{
  "n_layer": 16,
  "n_head": 6,
  "n_kv_head": 6,
  "head_dim": 32,
  "vocab_size": 8192,
  "norm": "rmsnorm",
  "norm_eps": 1e-05,
  "bias": "none",
  "init": "orth",
  "init_std_o": 0.00491,
  "init_std_up": 0.0278,
  "warmup_steps": 0,
  "final_lr_fraction": 0.0,
  "seq_len": 256,
  "steps": 2992
}
Each number is 200 + 30 x the weight over its row's rms, rounded and kept within 0 to 999. Layers, rows and columns count from 0. The size before them is the row's rms in percent of the matrix's.

# layer 4 MLP up, 768x192, rms 0.0937, rows 604-676, columns 0-95
099,154,208,146,166,102,215,167,185,153,188,209,228,220,181,209,237,209,201,224,222,145,223,185,208,195,231,181,261,182,208,177,228,183,210,239,192,182,202,212,201,272,176,182,207,277,223,189,259,213,189,225,166,224,185,172,225,176,205,224,228,195,227,175,205,220,209,233,233,223,156,169,247,209,203,178,214,194,147,239,158,205,235,122,232,231,167,205,203,186,186,231,178,220,180,201,220
096,190,237,207,226,157,187,245,172,185,215,230,202,166,236,212,225,207,132,206,169,165,194,169,189,230,204,229,204,261,236,240,220,236,260,215,216,182,152,167,246,216,212,207,171,200,208,208,198,181,211,243,246,237,160,196,214,208,235,205,186,176,162,211,163,207,215,189,216,219,249,215,255,162,161,199,201,242,231,217,190,263,154,173,197,206,193,182,168,161,143,197,177,224,213,177,255
101,244,166,224,155,215,190,197,167,178,183,148,166,178,197,204,262,183,250,212,203,199,186,179,261,208,174,224,218,215,226,230,218,182,190,156,194,218,205,243,210,201,212,177,268,197,184,234,167,204,187,163,199,217,207,188,197,214,203,248,231,236,210,190,197,228,194,197,204,221,183,172,189,242,236,162,219,160,285,207,251,136,212,156,160,169,177,212,189,161,189,179,216,191,227,215,231
098,212,209,166,192,193,219,232,210,125,233,173,191,206,172,228,220,152,165,216,176,179,217,199,187,229,182,183,225,165,225,183,171,140,224,246,188,176,135,216,202,163,245,170,185,245,187,179,169,230,198,233,192,216,210,216,225,206,171,176,192,133,226,246,187,185,243,178,128,177,169,211,226,217,191,229,220,189,216,224,200,143,168,166,154,139,212,182,224,196,142,240,185,153,229,216,193
088,186,184,185,174,188,212,168,164,219,213,171,193,197,250,180,206,173,191,211,117,147,215,208,231,208,141,202,205,157,228,217,226,231,154,202,149,218,174,199,213,219,251,207,177,244,210,224,201,192,200,185,253,210,221,171,197,203,198,210,189,226,225,210,227,277,210,276,185,213,246,189,241,278,137,192,151,231,236,204,195,239,173,207,202,174,184,229,218,230,192,148,184,219,200,166,183
097,177,206,210,176,142,165,240,189,183,169,190,208,239,165,154,144,172,205,216,175,207,221,226,250,179,243,203,234,177,219,230,150,194,233,212,198,211,244,176,188,204,194,230,182,185,203,230,246,192,199,253,190,185,197,227,206,192,140,273,174,264,203,164,221,145,163,209,181,206,151,218,205,200,229,170,198,169,240,250,174,163,182,177,251,206,145,260,176,207,191,193,237,199,185,205,239
100,194,207,211,197,162,280,226,191,149,164,148,208,232,165,203,207,188,199,169,155,188,221,155,155,200,230,243,219,176,162,223,238,204,184,195,192,181,176,211,169,186,201,159,217,180,183,218,216,230,240,248,180,195,179,233,222,245,253,128,169,217,201,244,242,201,169,127,198,191,259,231,120,223,146,234,199,232,223,191,183,231,190,185,158,162,206,202,188,185,246,159,177,145,146,189,192
097,206,176,189,198,205,189,220,213,235,210,217,195,202,187,208,181,233,188,236,183,185,179,211,169,161,193,193,230,187,295,186,198,177,221,192,163,153,161,199,228,126,220,189,183,184,149,256,191,196,171,216,153,218,229,195,147,203,152,229,209,251,174,188,163,210,198,151,297,216,158,176,175,204,194,207,183,207,183,201,186,154,149,218,195,189,238,205,234,188,207,212,129,178,176,209,177
105,190,236,204,221,175,177,186,241,209,245,170,193,224,210,226,244,232,156,170,251,208,235,171,221,126,209,194,194,138,223,232,200,200,197,214,199,209,196,185,261,204,143,175,184,239,199,127,170,185,262,235,221,163,188,270,213,192,202,222,172,169,223,177,195,153,226,231,162,209,163,234,158,161,211,208,214,155,208,214,197,191,213,170,228,231,208,169,224,206,206,188,142,179,236,224,208
090,219,177,208,204,262,199,187,208,191,197,201,177,187,237,194,238,244,192,279,228,195,242,177,153,213,147,216,210,206,232,153,199,199,217,203,182,155,259,161,213,202,197,207,223,189,214,139,233,246,161,178,222,263,205,170,154,120,232,215,162,133,183,209,185,223,235,211,188,251,175,200,211,163,227,240,179,183,212,196,191,230,184,167,178,189,199,182,179,218,235,186,141,194,166,206,251
108,167,237,192,241,215,183,210,205,160,197,226,252,196,215,88,205,200,216,159,214,211,176,185,198,164,233,233,200,168,176,241,220,200,201,201,165,201,237,226,181,152,159,204,163,184,155,199,206,205,222,277,235,180,236,235,201,161,214,245,201,277,208,190,203,223,210,248,170,243,206,248,197,197,189,198,215,225,185,215,151,218,200,217,240,172,231,235,179,230,221,157,233,193,191,199,245
093,220,208,181,168,200,205,191,162,234,237,151,222,205,222,213,230,190,192,155,183,262,207,214,248,201,213,215,127,183,153,232,220,196,205,235,174,265,177,193,151,218,242,216,233,159,231,153,251,210,175,239,206,195,192,163,258,239,200,214,194,203,209,212,231,195,225,196,170,169,198,247,209,198,177,136,196,191,183,214,232,214,166,246,226,180,270,208,199,243,220,145,242,181,135,229,211
089,284,172,197,165,190,261,158,211,180,165,207,189,200,185,191,166,209,195,203,246,260,202,219,183,232,259,176,198,230,177,177,204,149,196,256,174,191,178,223,222,205,186,240,176,239,215,201,201,230,233,213,127,178,226,279,149,220,234,216,215,234,250,253,206,220,209,253,203,191,168,185,175,222,162,198,218,221,222,206,214,221,197,178,264,198,245,207,219,221,230,209,225,239,132,269,170
102,216,164,215,222,176,195,207,191,219,250,228,182,187,178,214,190,208,191,200,189,184,220,176,158,206,188,239,200,157,171,210,116,246,225,248,190,204,181,217,238,180,221,184,187,177,192,189,206,183,179,243,228,216,198,225,200,156,204,187,198,168,213,198,196,208,197,196,187,162,180,264,201,181,239,223,187,196,188,160,181,212,179,195,184,166,187,200,227,186,176,186,207,226,288,228,240
091,185,162,189,203,178,208,168,140,203,153,242,203,204,243,224,231,252,235,169,184,181,229,156,176,246,179,196,138,208,191,214,166,224,263,238,205,187,249,213,231,194,152,185,178,176,195,201,184,176,191,241,196,234,218,159,216,208,232,263,190,190,200,213,217,174,214,201,217,151,185,204,181,166,181,144,241,192,221,253,171,169,220,171,201,213,218,145,145,173,195,222,254,227,162,166,203
100,247,210,152,146,186,171,193,139,173,158,165,201,211,190,161,236,215,213,183,187,184,215,234,172,173,202,217,201,237,138,223,212,246,188,180,163,229,163,225,234,213,238,180,248,187,217,166,218,280,134,232,203,231,214,156,193,208,202,200,211,224,198,201,172,205,198,201,250,216,214,138,164,178,211,223,171,228,176,252,214,194,164,174,208,217,253,187,205,164,214,203,238,206,142,179,196
096,219,172,238,168,198,186,208,179,169,197,173,163,257,155,233,237,204,236,194,170,243,172,230,198,220,185,184,182,253,169,196,176,211,183,150,223,145,203,103,188,226,202,163,206,168,202,208,204,153,200,165,207,188,189,205,138,202,168,178,158,174,182,181,224,152,242,256,181,154,209,178,170,112,178,212,245,217,188,178,203,194,185,159,214,235,162,211,182,223,210,231,246,218,268,173,218
096,189,224,199,178,164,233,172,216,249,213,184,207,175,132,213,252,170,194,306,201,225,221,212,193,208,231,190,228,180,181,235,212,209,264,221,164,224,270,209,191,254,215,206,194,178,172,186,205,232,213,135,177,234,235,188,274,166,206,230,136,188,208,223,183,239,225,211,224,201,163,236,210,179,212,204,232,166,163,210,262,203,205,224,242,218,234,226,158,186,178,191,168,250,211,202,211
099,161,185,217,124,138,181,101,183,229,198,189,203,196,178,213,208,165,226,231,185,196,113,187,197,167,218,183,254,219,165,213,218,184,217,139,230,190,245,192,196,142,129,208,234,191,179,205,203,216,222,172,241,153,216,256,207,146,187,192,216,174,234,196,178,192,245,209,220,214,192,235,209,175,138,161,209,170,210,218,203,127,202,213,150,218,187,194,221,183,151,220,189,198,201,183,219
106,198,168,195,214,153,162,219,196,162,237,204,188,224,211,206,233,194,201,312,201,188,254,223,180,203,246,180,236,211,169,214,165,148,184,218,143,218,201,212,165,182,195,201,156,243,241,200,188,197,206,174,225,203,180,151,188,144,156,200,176,174,240,184,185,179,212,215,238,246,170,238,195,178,194,241,213,212,260,232,255,229,252,219,218,198,244,254,220,203,170,179,263,181,188,155,133
106,233,244,270,189,283,165,199,182,186,219,161,137,196,222,164,197,179,142,174,217,285,216,179,245,183,235,193,205,191,198,260,194,204,218,211,228,236,177,220,196,172,193,249,202,174,205,193,229,213,175,140,203,200,165,223,181,255,215,195,225,196,201,154,232,176,249,254,226,251,179,246,172,205,188,194,208,237,177,152,217,177,132,206,193,217,212,244,242,191,202,180,204,190,212,194,180
107,195,228,218,218,252,197,217,164,180,243,159,197,214,193,150,178,228,190,198,231,152,157,234,172,227,226,200,271,168,207,213,252,195,204,223,202,183,192,191,240,171,212,173,195,171,163,175,163,175,192,170,194,187,176,205,143,180,255,198,171,219,214,247,252,217,199,187,180,222,208,207,217,201,182,153,227,258,167,191,144,267,128,203,207,179,256,178,200,223,202,239,159,205,202,208,204
096,212,227,214,184,220,126,232,200,227,242,274,201,226,173,170,181,206,169,280,179,225,254,152,193,205,193,159,187,208,186,233,188,218,265,192,131,188,153,180,224,201,270,186,201,227,203,202,223,197,244,174,130,192,234,228,214,201,216,250,181,222,216,173,216,191,214,154,257,210,183,210,201,190,141,235,251,235,169,180,195,217,229,245,197,213,169,199,150,184,204,186,165,171,209,220,203
105,218,142,175,229,244,241,187,190,193,225,190,233,178,141,178,215,203,203,180,222,226,186,228,217,211,141,171,172,216,225,230,215,229,258,166,147,206,202,188,214,189,182,171,195,251,204,165,207,281,171,217,194,234,189,227,227,132,232,182,160,208,231,211,176,234,242,221,205,192,200,148,182,264,137,254,209,220,215,196,194,126,209,208,249,162,229,183,214,183,148,225,235,173,170,212,196
087,185,151,216,184,175,220,221,173,149,149,221,142,225,178,234,184,194,213,209,183,215,163,214,197,254,191,230,134,205,168,156,199,198,210,202,186,168,193,188,213,209,211,233,204,185,187,249,164,186,232,228,209,245,181,199,167,142,220,160,173,149,184,169,148,210,222,232,212,219,200,235,229,210,118,227,202,174,202,217,187,248,220,240,202,222,193,196,231,251,216,232,207,166,223,152,185
107,254,203,152,241,175,255,149,241,221,191,188,241,183,247,195,183,161,246,127,223,224,214,216,189,211,220,191,141,187,186,136,234,201,246,208,186,192,198,171,230,128,188,189,220,169,209,237,209,223,204,222,197,234,156,236,225,234,132,218,204,203,206,170,231,204,162,217,197,245,195,168,155,155,229,275,169,202,258,248,155,216,195,173,228,237,143,191,134,189,204,218,148,216,231,212,202
100,235,228,190,195,166,228,179,187,199,240,159,146,219,161,227,237,185,214,229,207,202,244,191,163,234,186,210,244,234,209,164,221,267,204,160,214,242,238,211,216,232,158,228,231,228,206,231,205,163,162,198,243,172,159,180,217,183,223,245,213,163,185,191,218,257,207,234,193,222,167,225,156,145,186,207,207,156,210,229,253,178,154,210,173,178,202,228,252,197,184,172,191,176,223,190,248
099,158,110,142,202,177,220,132,197,255,150,195,159,229,141,136,209,188,167,198,155,244,168,186,224,174,169,207,257,201,223,257,188,187,203,230,166,231,234,206,197,196,223,217,202,172,163,212,244,220,181,173,221,222,186,176,151,175,206,165,221,210,182,175,209,144,218,148,211,216,211,206,190,280,223,180,208,249,207,188,175,166,174,171,191,224,187,201,182,196,204,191,198,181,188,203,124
113,179,166,200,227,230,212,230,186,210,170,176,169,223,183,223,174,177,215,229,181,175,204,171,162,217,180,172,211,204,209,205,205,218,252,181,194,221,166,206,260,182,188,221,161,198,141,165,203,263,203,185,163,182,237,202,161,171,209,203,205,249,160,199,226,196,156,240,150,218,195,191,196,246,136,151,187,184,221,186,192,162,223,215,169,145,255,183,207,148,140,209,215,178,233,241,145
096,200,173,210,205,207,209,163,173,200,178,220,219,186,224,261,205,160,219,202,152,182,206,194,196,207,185,213,186,232,191,127,173,160,164,248,243,218,184,181,210,149,197,189,197,186,259,166,215,173,192,170,260,145,197,188,215,217,240,214,148,213,209,182,151,222,198,120,231,140,174,206,171,173,192,209,196,168,230,200,169,182,195,175,230,223,227,183,190,200,212,144,191,186,232,139,181
103,228,238,178,196,245,217,209,188,199,238,179,178,199,173,199,218,227,213,189,231,237,217,213,201,225,198,161,202,177,150,169,269,195,220,207,160,223,217,193,186,218,246,214,196,150,244,201,254,169,180,237,209,266,175,227,207,203,180,165,203,159,229,198,187,147,215,221,188,156,221,222,201,194,141,237,217,194,230,146,210,268,166,151,202,198,217,156,154,204,218,196,191,213,220,213,208
095,213,202,184,203,168,139,190,189,197,228,190,212,185,195,110,247,193,197,160,195,222,172,176,212,207,248,217,167,246,197,236,171,215,209,210,212,156,190,165,217,178,192,196,201,195,221,156,204,208,202,232,217,168,253,115,205,261,194,134,215,203,221,210,189,201,167,230,243,232,239,224,205,204,135,203,242,222,233,205,231,208,198,221,271,176,232,190,192,191,179,187,209,228,212,212,230
105,164,201,213,180,204,264,195,111,197,216,229,162,197,278,168,246,230,151,173,215,179,196,145,150,189,250,211,293,187,155,232,228,163,201,216,201,160,219,269,197,165,175,191,142,188,205,210,163,283,205,221,168,218,233,170,181,215,159,179,194,179,198,173,138,182,186,166,213,198,208,221,183,198,153,188,243,209,196,208,199,192,179,210,178,205,233,185,195,232,227,129,205,180,206,172,225
101,232,189,215,156,206,185,187,161,233,198,203,207,237,148,264,232,157,226,189,214,198,201,230,202,164,208,165,211,176,260,138,188,158,151,200,181,212,214,185,236,200,195,121,190,180,199,169,193,213,236,186,205,150,170,174,194,189,191,218,191,159,221,171,152,194,186,234,174,184,201,152,202,164,197,241,196,167,200,246,148,212,195,163,236,190,203,160,183,127,159,225,212,230,244,169,221
098,238,205,185,265,179,166,187,186,204,104,180,156,193,191,221,177,139,148,160,215,191,206,199,179,208,213,145,237,230,174,234,230,212,196,180,213,193,188,224,192,185,189,179,229,181,175,247,172,151,185,151,218,196,230,199,234,223,175,159,251,155,223,191,226,157,172,195,163,169,225,222,190,225,183,250,166,213,169,224,199,221,205,206,217,193,159,132,188,215,166,225,241,194,202,181,187
101,231,174,234,222,178,189,206,218,152,144,217,193,186,210,175,230,184,163,188,218,236,233,210,217,209,225,237,196,210,224,214,245,249,178,208,208,195,226,196,230,185,265,195,146,187,226,217,174,203,213,201,220,200,219,204,173,237,217,162,167,228,247,179,237,236,220,197,110,151,216,182,209,197,162,257,199,154,185,214,203,194,222,202,218,186,298,214,199,162,261,158,240,197,177,222,263
086,170,233,224,173,130,211,169,179,187,168,166,246,230,185,207,164,164,200,211,206,139,273,169,181,180,235,195,205,244,231,209,179,259,214,182,143,160,177,171,168,240,193,173,230,165,198,211,127,176,189,224,176,182,213,245,231,221,199,206,215,188,186,177,215,229,186,135,214,227,213,174,244,206,237,199,173,185,204,139,149,240,186,212,263,163,239,202,212,230,240,188,209,226,198,200,221
106,193,142,176,220,205,142,181,255,260,156,160,194,83,180,167,182,218,201,198,231,246,180,212,172,160,205,184,237,169,244,166,227,179,186,192,195,153,234,143,163,226,182,225,192,247,239,237,170,199,257,180,218,175,195,221,192,217,240,150,159,212,210,207,164,181,215,216,207,145,159,192,242,215,188,197,233,216,208,244,211,194,249,223,212,211,153,176,158,177,204,220,248,196,173,235,200
083,217,184,239,250,154,176,158,212,206,195,181,232,201,190,196,196,209,210,231,185,206,187,214,222,194,191,231,204,163,198,190,205,183,176,201,273,245,255,150,230,208,192,223,181,198,186,235,261,193,207,178,156,190,221,183,202,205,183,234,113,184,155,196,206,214,241,213,203,201,138,177,156,240,158,244,248,192,249,206,162,234,259,194,208,179,246,237,211,218,219,133,187,200,203,238,225
097,243,215,189,245,193,167,176,191,167,171,193,160,199,164,229,183,182,210,224,204,200,209,220,187,230,240,224,276,231,171,225,184,233,218,172,184,198,215,232,205,223,222,161,214,245,217,257,186,201,192,200,200,214,189,210,218,195,245,203,177,183,203,204,172,168,248,305,225,193,264,190,166,239,167,240,216,219,190,196,242,191,245,224,206,216,151,170,202,198,157,218,202,117,213,204,183
095,201,195,189,235,172,211,264,201,210,236,199,184,203,171,211,185,151,191,171,176,205,194,222,168,201,231,218,208,236,142,200,247,165,183,167,188,200,252,226,230,238,191,213,199,176,169,192,264,198,258,230,247,173,228,207,249,173,226,217,211,176,174,161,245,178,183,261,231,240,173,173,242,217,182,191,219,207,240,143,201,206,254,193,250,187,195,184,185,179,161,250,192,225,184,220,226
097,223,265,149,206,230,220,185,187,195,163,245,177,215,181,211,137,201,154,211,220,181,184,236,184,168,230,180,245,137,186,183,167,201,186,221,155,215,228,224,219,166,212,220,183,175,228,186,239,170,203,172,180,204,213,262,207,157,173,264,178,175,213,233,195,176,255,192,150,260,200,175,197,163,198,237,217,274,189,148,181,188,187,231,195,190,223,222,185,256,188,153,240,193,202,206,164
107,200,158,252,88,191,214,249,151,186,216,190,205,193,190,195,217,190,175,169,198,172,196,162,200,239,166,182,180,165,195,205,181,201,168,192,195,203,205,217,238,162,264,167,166,220,212,143,208,197,240,188,237,195,224,230,205,204,209,210,243,199,149,191,182,166,213,199,230,154,229,193,238,197,204,201,220,225,203,242,218,214,171,165,206,138,197,156,202,144,176,178,164,169,227,222,175
100,211,251,268,186,229,162,166,183,242,191,144,130,135,218,175,137,214,155,195,186,176,183,202,202,194,211,221,188,174,175,163,260,168,223,192,210,203,162,176,230,183,229,239,183,232,204,192,215,251,198,185,209,216,222,194,184,253,233,191,193,159,175,169,218,194,230,161,191,230,169,208,197,192,146,202,185,231,180,269,170,210,211,198,241,229,222,207,205,229,198,163,187,187,243,195,212
102,173,196,152,213,204,204,123,264,185,163,188,149,173,200,207,200,179,195,220,225,209,237,150,182,194,189,207,206,190,209,177,158,171,160,129,226,170,163,167,236,203,186,220,184,190,277,241,196,149,141,160,202,201,223,207,217,192,219,243,202,184,214,181,215,258,179,262,225,166,201,187,184,240,189,185,180,166,245,200,164,195,139,175,214,212,162,207,245,159,220,217,221,204,153,211,216
104,251,236,167,176,241,165,128,253,203,239,160,241,195,218,211,214,182,197,162,196,233,228,191,148,196,220,159,156,141,231,228,207,176,229,215,179,197,220,177,183,155,164,159,246,209,197,192,166,176,206,194,199,212,144,158,264,167,200,208,210,220,186,174,244,215,183,241,216,247,174,168,164,180,195,171,264,168,189,188,210,190,210,202,174,226,171,207,204,203,219,196,220,157,181,207,203
095,180,195,167,198,226,144,141,207,191,243,221,199,206,226,208,220,264,204,200,180,200,148,179,207,186,197,168,178,232,194,143,195,195,181,180,154,150,271,191,231,133,186,181,188,201,238,210,225,181,175,221,236,242,164,214,201,195,191,191,202,229,214,212,223,185,184,247,237,221,168,183,185,207,206,169,173,170,270,206,247,210,195,168,256,187,189,167,190,184,162,214,212,199,232,174,168
106,218,172,198,188,161,188,203,238,221,171,228,272,211,245,140,203,202,231,243,231,233,217,191,173,228,132,195,168,197,214,139,168,275,257,266,183,192,214,99,192,206,174,204,169,176,194,239,187,90,202,223,229,202,227,202,99,216,199,200,189,197,224,194,195,201,193,162,205,212,178,180,209,131,189,202,227,150,205,206,227,199,245,188,169,212,204,244,193,238,195,193,242,209,217,181,142
100,181,194,198,186,210,222,198,214,199,201,227,206,232,241,174,161,201,191,182,173,187,162,193,191,194,207,197,246,185,238,115,194,207,214,202,213,145,264,169,209,177,181,189,197,164,158,247,156,214,206,208,196,165,165,204,242,163,226,176,226,157,249,219,154,226,234,186,207,209,157,160,248,182,171,216,236,280,186,235,186,184,179,200,199,238,144,160,188,230,203,190,179,195,196,187,177
085,203,238,210,209,201,186,216,231,185,207,206,223,198,204,225,203,176,146,150,256,223,181,190,172,150,240,185,216,183,135,160,221,201,182,199,236,211,202,174,174,181,231,227,212,182,188,226,229,169,157,229,201,164,189,162,208,128,170,189,196,165,252,190,221,230,195,255,219,192,234,162,150,193,208,242,257,178,222,234,195,199,163,208,221,109,156,222,225,163,162,221,218,193,201,250,231
113,119,127,224,194,243,181,179,219,196,232,177,159,182,181,229,171,208,179,204,215,229,154,198,157,234,276,193,207,168,183,207,160,196,194,190,177,242,210,225,176,196,210,227,172,170,163,189,228,222,218,217,163,159,238,208,151,199,149,193,170,192,220,216,185,212,188,215,197,245,160,165,178,131,208,198,242,193,199,244,206,224,175,166,171,214,198,179,224,189,194,167,208,196,206,209,146
098,220,134,219,213,225,168,238,192,192,231,199,221,231,244,179,209,220,216,276,236,195,224,166,231,152,214,218,205,173,195,233,205,121,208,152,248,173,156,183,213,194,161,146,211,221,190,182,205,203,199,148,205,209,213,161,207,200,191,179,225,165,248,214,194,221,190,186,206,186,152,150,223,154,223,230,238,183,139,214,181,119,179,139,155,171,191,184,224,185,187,188,201,195,148,222,206
095,150,130,215,145,114,178,254,168,230,185,294,205,247,227,241,162,201,234,185,202,201,206,216,189,190,215,187,153,193,191,264,155,151,232,153,177,210,231,245,174,203,219,169,217,191,188,196,172,202,172,162,213,192,189,176,211,223,161,222,226,213,236,167,180,226,202,185,166,196,162,240,235,226,170,193,178,179,236,216,222,211,192,190,203,179,192,209,175,184,110,175,185,201,211,238,227
084,178,221,192,201,210,198,235,179,229,231,236,208,204,160,182,173,238,259,242,196,175,188,235,184,225,110,218,222,195,229,185,188,149,178,221,221,171,269,163,225,214,237,193,205,101,256,186,218,213,168,223,171,185,180,192,193,215,237,205,165,174,207,183,209,238,229,195,216,187,206,190,226,213,144,257,147,220,209,232,151,190,239,164,216,245,195,188,243,220,230,180,178,185,197,212,194
102,225,179,138,256,215,190,214,230,203,243,148,171,141,187,233,206,156,236,225,252,218,257,218,193,218,217,201,213,202,235,210,215,199,206,212,210,198,223,175,194,185,221,219,189,188,217,150,210,167,154,280,208,188,137,178,188,99,229,228,213,236,227,210,178,150,249,212,237,193,188,233,182,225,202,168,234,193,209,192,172,187,192,195,259,179,212,199,226,170,195,226,189,226,226,183,200
102,160,184,253,182,204,176,234,198,239,252,195,203,182,204,240,230,126,215,226,205,201,208,175,218,184,158,168,231,244,177,238,221,281,250,194,241,174,229,222,204,159,198,149,191,217,174,262,213,232,180,176,214,211,162,191,154,193,205,203,223,172,171,193,211,185,267,183,213,182,202,266,152,177,175,204,195,203,155,192,162,170,162,191,235,239,209,175,194,133,242,224,148,184,212,177,209
106,226,234,212,200,208,245,233,182,194,188,253,212,227,126,248,192,240,127,169,187,166,182,168,213,222,205,230,230,183,240,198,183,189,267,177,244,193,158,179,161,186,176,175,185,187,133,232,203,214,234,220,248,216,204,231,184,169,208,171,246,208,206,233,160,224,243,162,193,184,199,184,216,198,171,179,238,113,205,192,149,183,226,216,192,142,172,215,205,176,234,172,135,193,168,172,149
094,231,239,141,201,189,198,253,176,190,186,213,157,180,212,242,237,201,191,206,178,201,160,215,233,264,140,209,236,269,226,249,245,199,163,214,153,170,204,188,238,251,192,187,183,229,198,209,199,226,176,262,160,180,186,244,179,166,175,171,192,281,203,224,224,194,147,155,281,184,176,220,173,214,190,213,238,214,161,165,197,214,201,178,187,199,244,195,234,246,182,232,222,209,156,187,209
093,182,129,214,185,182,253,242,250,124,201,266,199,157,265,202,236,176,202,201,196,255,200,208,175,188,218,247,197,206,206,179,176,219,180,224,150,143,231,180,203,205,210,209,208,173,192,206,196,236,215,154,172,246,215,203,231,195,173,160,228,178,186,183,181,232,234,184,226,230,184,212,195,163,172,215,230,197,168,217,157,190,169,176,187,197,190,176,232,209,222,214,206,178,224,163,177
101,218,156,209,211,292,219,212,179,222,184,176,188,150,212,247,224,247,132,199,190,220,259,196,200,217,195,193,220,209,206,197,220,200,189,210,173,225,158,200,157,145,192,210,137,162,188,214,182,265,188,151,179,168,165,205,213,216,163,203,213,246,222,167,197,242,179,207,168,200,198,191,173,235,168,158,222,211,240,230,165,154,187,224,177,114,238,190,204,170,171,180,198,211,242,179,166
099,232,176,200,197,227,180,143,189,235,165,135,159,213,160,162,221,176,180,207,230,229,214,195,216,218,190,225,228,186,212,218,185,220,190,200,156,203,239,262,164,190,215,177,210,171,161,180,179,228,161,207,177,160,225,188,144,215,170,221,195,169,207,239,218,229,197,152,188,128,239,215,127,246,244,153,193,217,213,199,170,233,231,206,249,222,247,207,225,226,167,161,274,233,178,202,213
100,216,183,210,183,170,179,226,170,237,195,238,216,175,234,215,216,190,207,235,192,234,246,206,162,240,192,215,262,145,196,159,261,220,262,235,228,200,203,176,218,185,213,237,222,183,180,227,212,223,184,140,261,232,166,188,180,207,183,131,190,199,149,244,208,163,206,172,248,247,155,208,211,208,219,189,182,180,234,197,192,210,160,188,252,152,190,191,206,213,229,217,241,193,170,152,208
103,237,184,173,206,249,210,189,180,210,236,157,205,199,175,113,221,193,135,222,213,161,188,234,195,175,173,174,242,198,168,182,223,185,194,212,164,209,241,121,234,185,192,196,198,173,254,204,181,220,259,169,274,154,135,213,183,202,209,163,217,236,199,223,163,161,246,238,205,172,242,228,189,237,226,154,181,231,208,209,157,170,158,191,261,188,217,190,197,167,215,199,210,160,187,219,201
102,157,189,149,197,171,207,219,237,193,208,232,178,191,202,136,236,140,253,179,173,203,207,191,206,152,196,193,158,211,205,189,240,257,226,252,170,177,220,230,215,166,196,176,271,200,197,150,165,131,189,171,189,243,187,215,241,218,224,173,213,245,210,210,184,229,186,197,234,226,189,222,233,198,228,188,241,216,226,180,230,260,227,204,194,228,225,166,188,157,214,213,166,200,168,236,172
099,203,177,250,192,222,212,158,233,226,202,182,193,140,243,173,176,153,206,220,243,197,205,190,180,213,158,177,213,230,140,226,192,249,202,228,203,219,198,177,196,200,199,189,155,182,199,149,215,210,168,236,173,172,191,191,226,144,183,167,137,224,206,261,220,182,206,172,211,165,195,195,201,217,197,171,188,123,189,228,156,183,189,187,197,233,193,192,217,203,193,229,201,121,179,182,215
093,237,178,159,184,162,217,211,235,205,194,157,247,204,178,185,193,173,173,215,218,203,212,217,176,204,208,231,200,174,203,154,222,191,226,159,253,218,181,258,203,261,250,173,170,180,223,244,218,192,200,193,227,206,206,192,177,176,201,170,234,202,232,184,171,159,208,169,218,196,197,186,143,194,221,185,263,165,154,195,175,157,201,178,166,132,237,151,241,171,193,226,209,230,195,216,162
095,245,196,155,155,200,178,204,134,194,227,167,192,205,165,245,213,180,236,210,197,182,239,210,183,152,189,170,208,163,179,204,241,280,190,177,206,168,204,199,226,200,189,226,197,174,179,211,163,200,148,192,151,234,195,193,107,203,172,253,181,212,151,200,216,187,205,237,177,254,177,160,128,162,198,221,194,237,214,162,196,185,145,168,201,185,252,129,256,224,213,232,235,180,185,261,213
108,213,256,162,229,196,203,243,205,278,257,173,229,197,207,247,180,203,118,203,215,209,221,180,164,243,202,232,181,215,204,200,189,254,179,203,238,174,208,194,232,214,223,178,199,186,174,185,132,206,208,212,194,189,170,235,165,246,204,157,172,190,188,200,210,194,264,222,207,260,193,220,195,215,206,186,257,236,201,171,165,207,196,114,187,238,207,225,186,262,231,207,240,156,129,181,186
104,205,253,153,138,218,147,205,201,156,219,185,232,197,198,217,170,172,217,165,201,242,252,133,225,185,210,137,153,257,187,230,219,189,198,206,232,202,178,177,195,225,211,157,167,185,175,203,234,116,179,200,189,223,274,179,183,220,162,204,199,172,207,185,239,210,202,183,212,204,176,191,190,160,199,223,213,216,163,224,211,199,196,204,226,234,184,153,196,192,154,205,198,225,210,194,196
098,213,157,160,211,182,207,181,188,154,161,174,208,229,224,222,275,184,178,192,241,189,169,182,207,199,218,173,179,139,215,191,193,219,237,209,184,220,200,225,160,186,126,252,144,174,165,184,168,253,162,237,209,203,242,174,178,241,198,268,199,208,181,157,201,178,206,245,212,201,184,152,212,218,153,219,265,199,134,191,146,158,170,165,216,221,247,179,223,196,144,183,204,189,248,208,156
096,188,182,207,192,211,179,201,176,163,234,207,223,147,189,206,204,174,166,227,201,176,192,251,233,204,159,207,223,174,168,163,205,165,223,151,200,212,234,209,241,199,175,187,186,159,223,172,171,199,213,254,222,258,212,210,178,182,157,228,215,219,170,213,165,247,186,210,188,186,226,129,242,150,199,158,273,211,187,148,184,212,216,143,230,225,269,178,186,188,242,202,255,185,168,247,204
096,168,166,227,226,216,243,201,148,248,175,193,166,143,198,193,201,186,278,226,128,171,224,205,250,204,186,197,179,254,169,242,213,219,203,193,218,195,213,195,216,225,191,200,220,218,230,164,241,174,229,191,200,222,178,230,225,181,210,186,193,177,161,212,180,151,228,216,149,218,181,118,156,191,217,236,146,222,185,233,162,211,149,164,199,187,182,201,157,192,228,191,258,210,210,216,185
108,179,220,194,202,237,214,230,185,152,204,177,147,125,172,208,245,166,175,187,228,121,194,177,172,160,194,215,139,247,229,231,243,196,259,201,180,175,187,203,198,209,204,136,188,224,233,166,163,169,175,220,233,207,182,198,177,133,213,205,222,211,220,246,194,203,225,210,160,168,201,237,195,213,206,212,223,155,181,215,244,213,233,137,207,174,223,176,194,206,202,216,199,233,274,229,205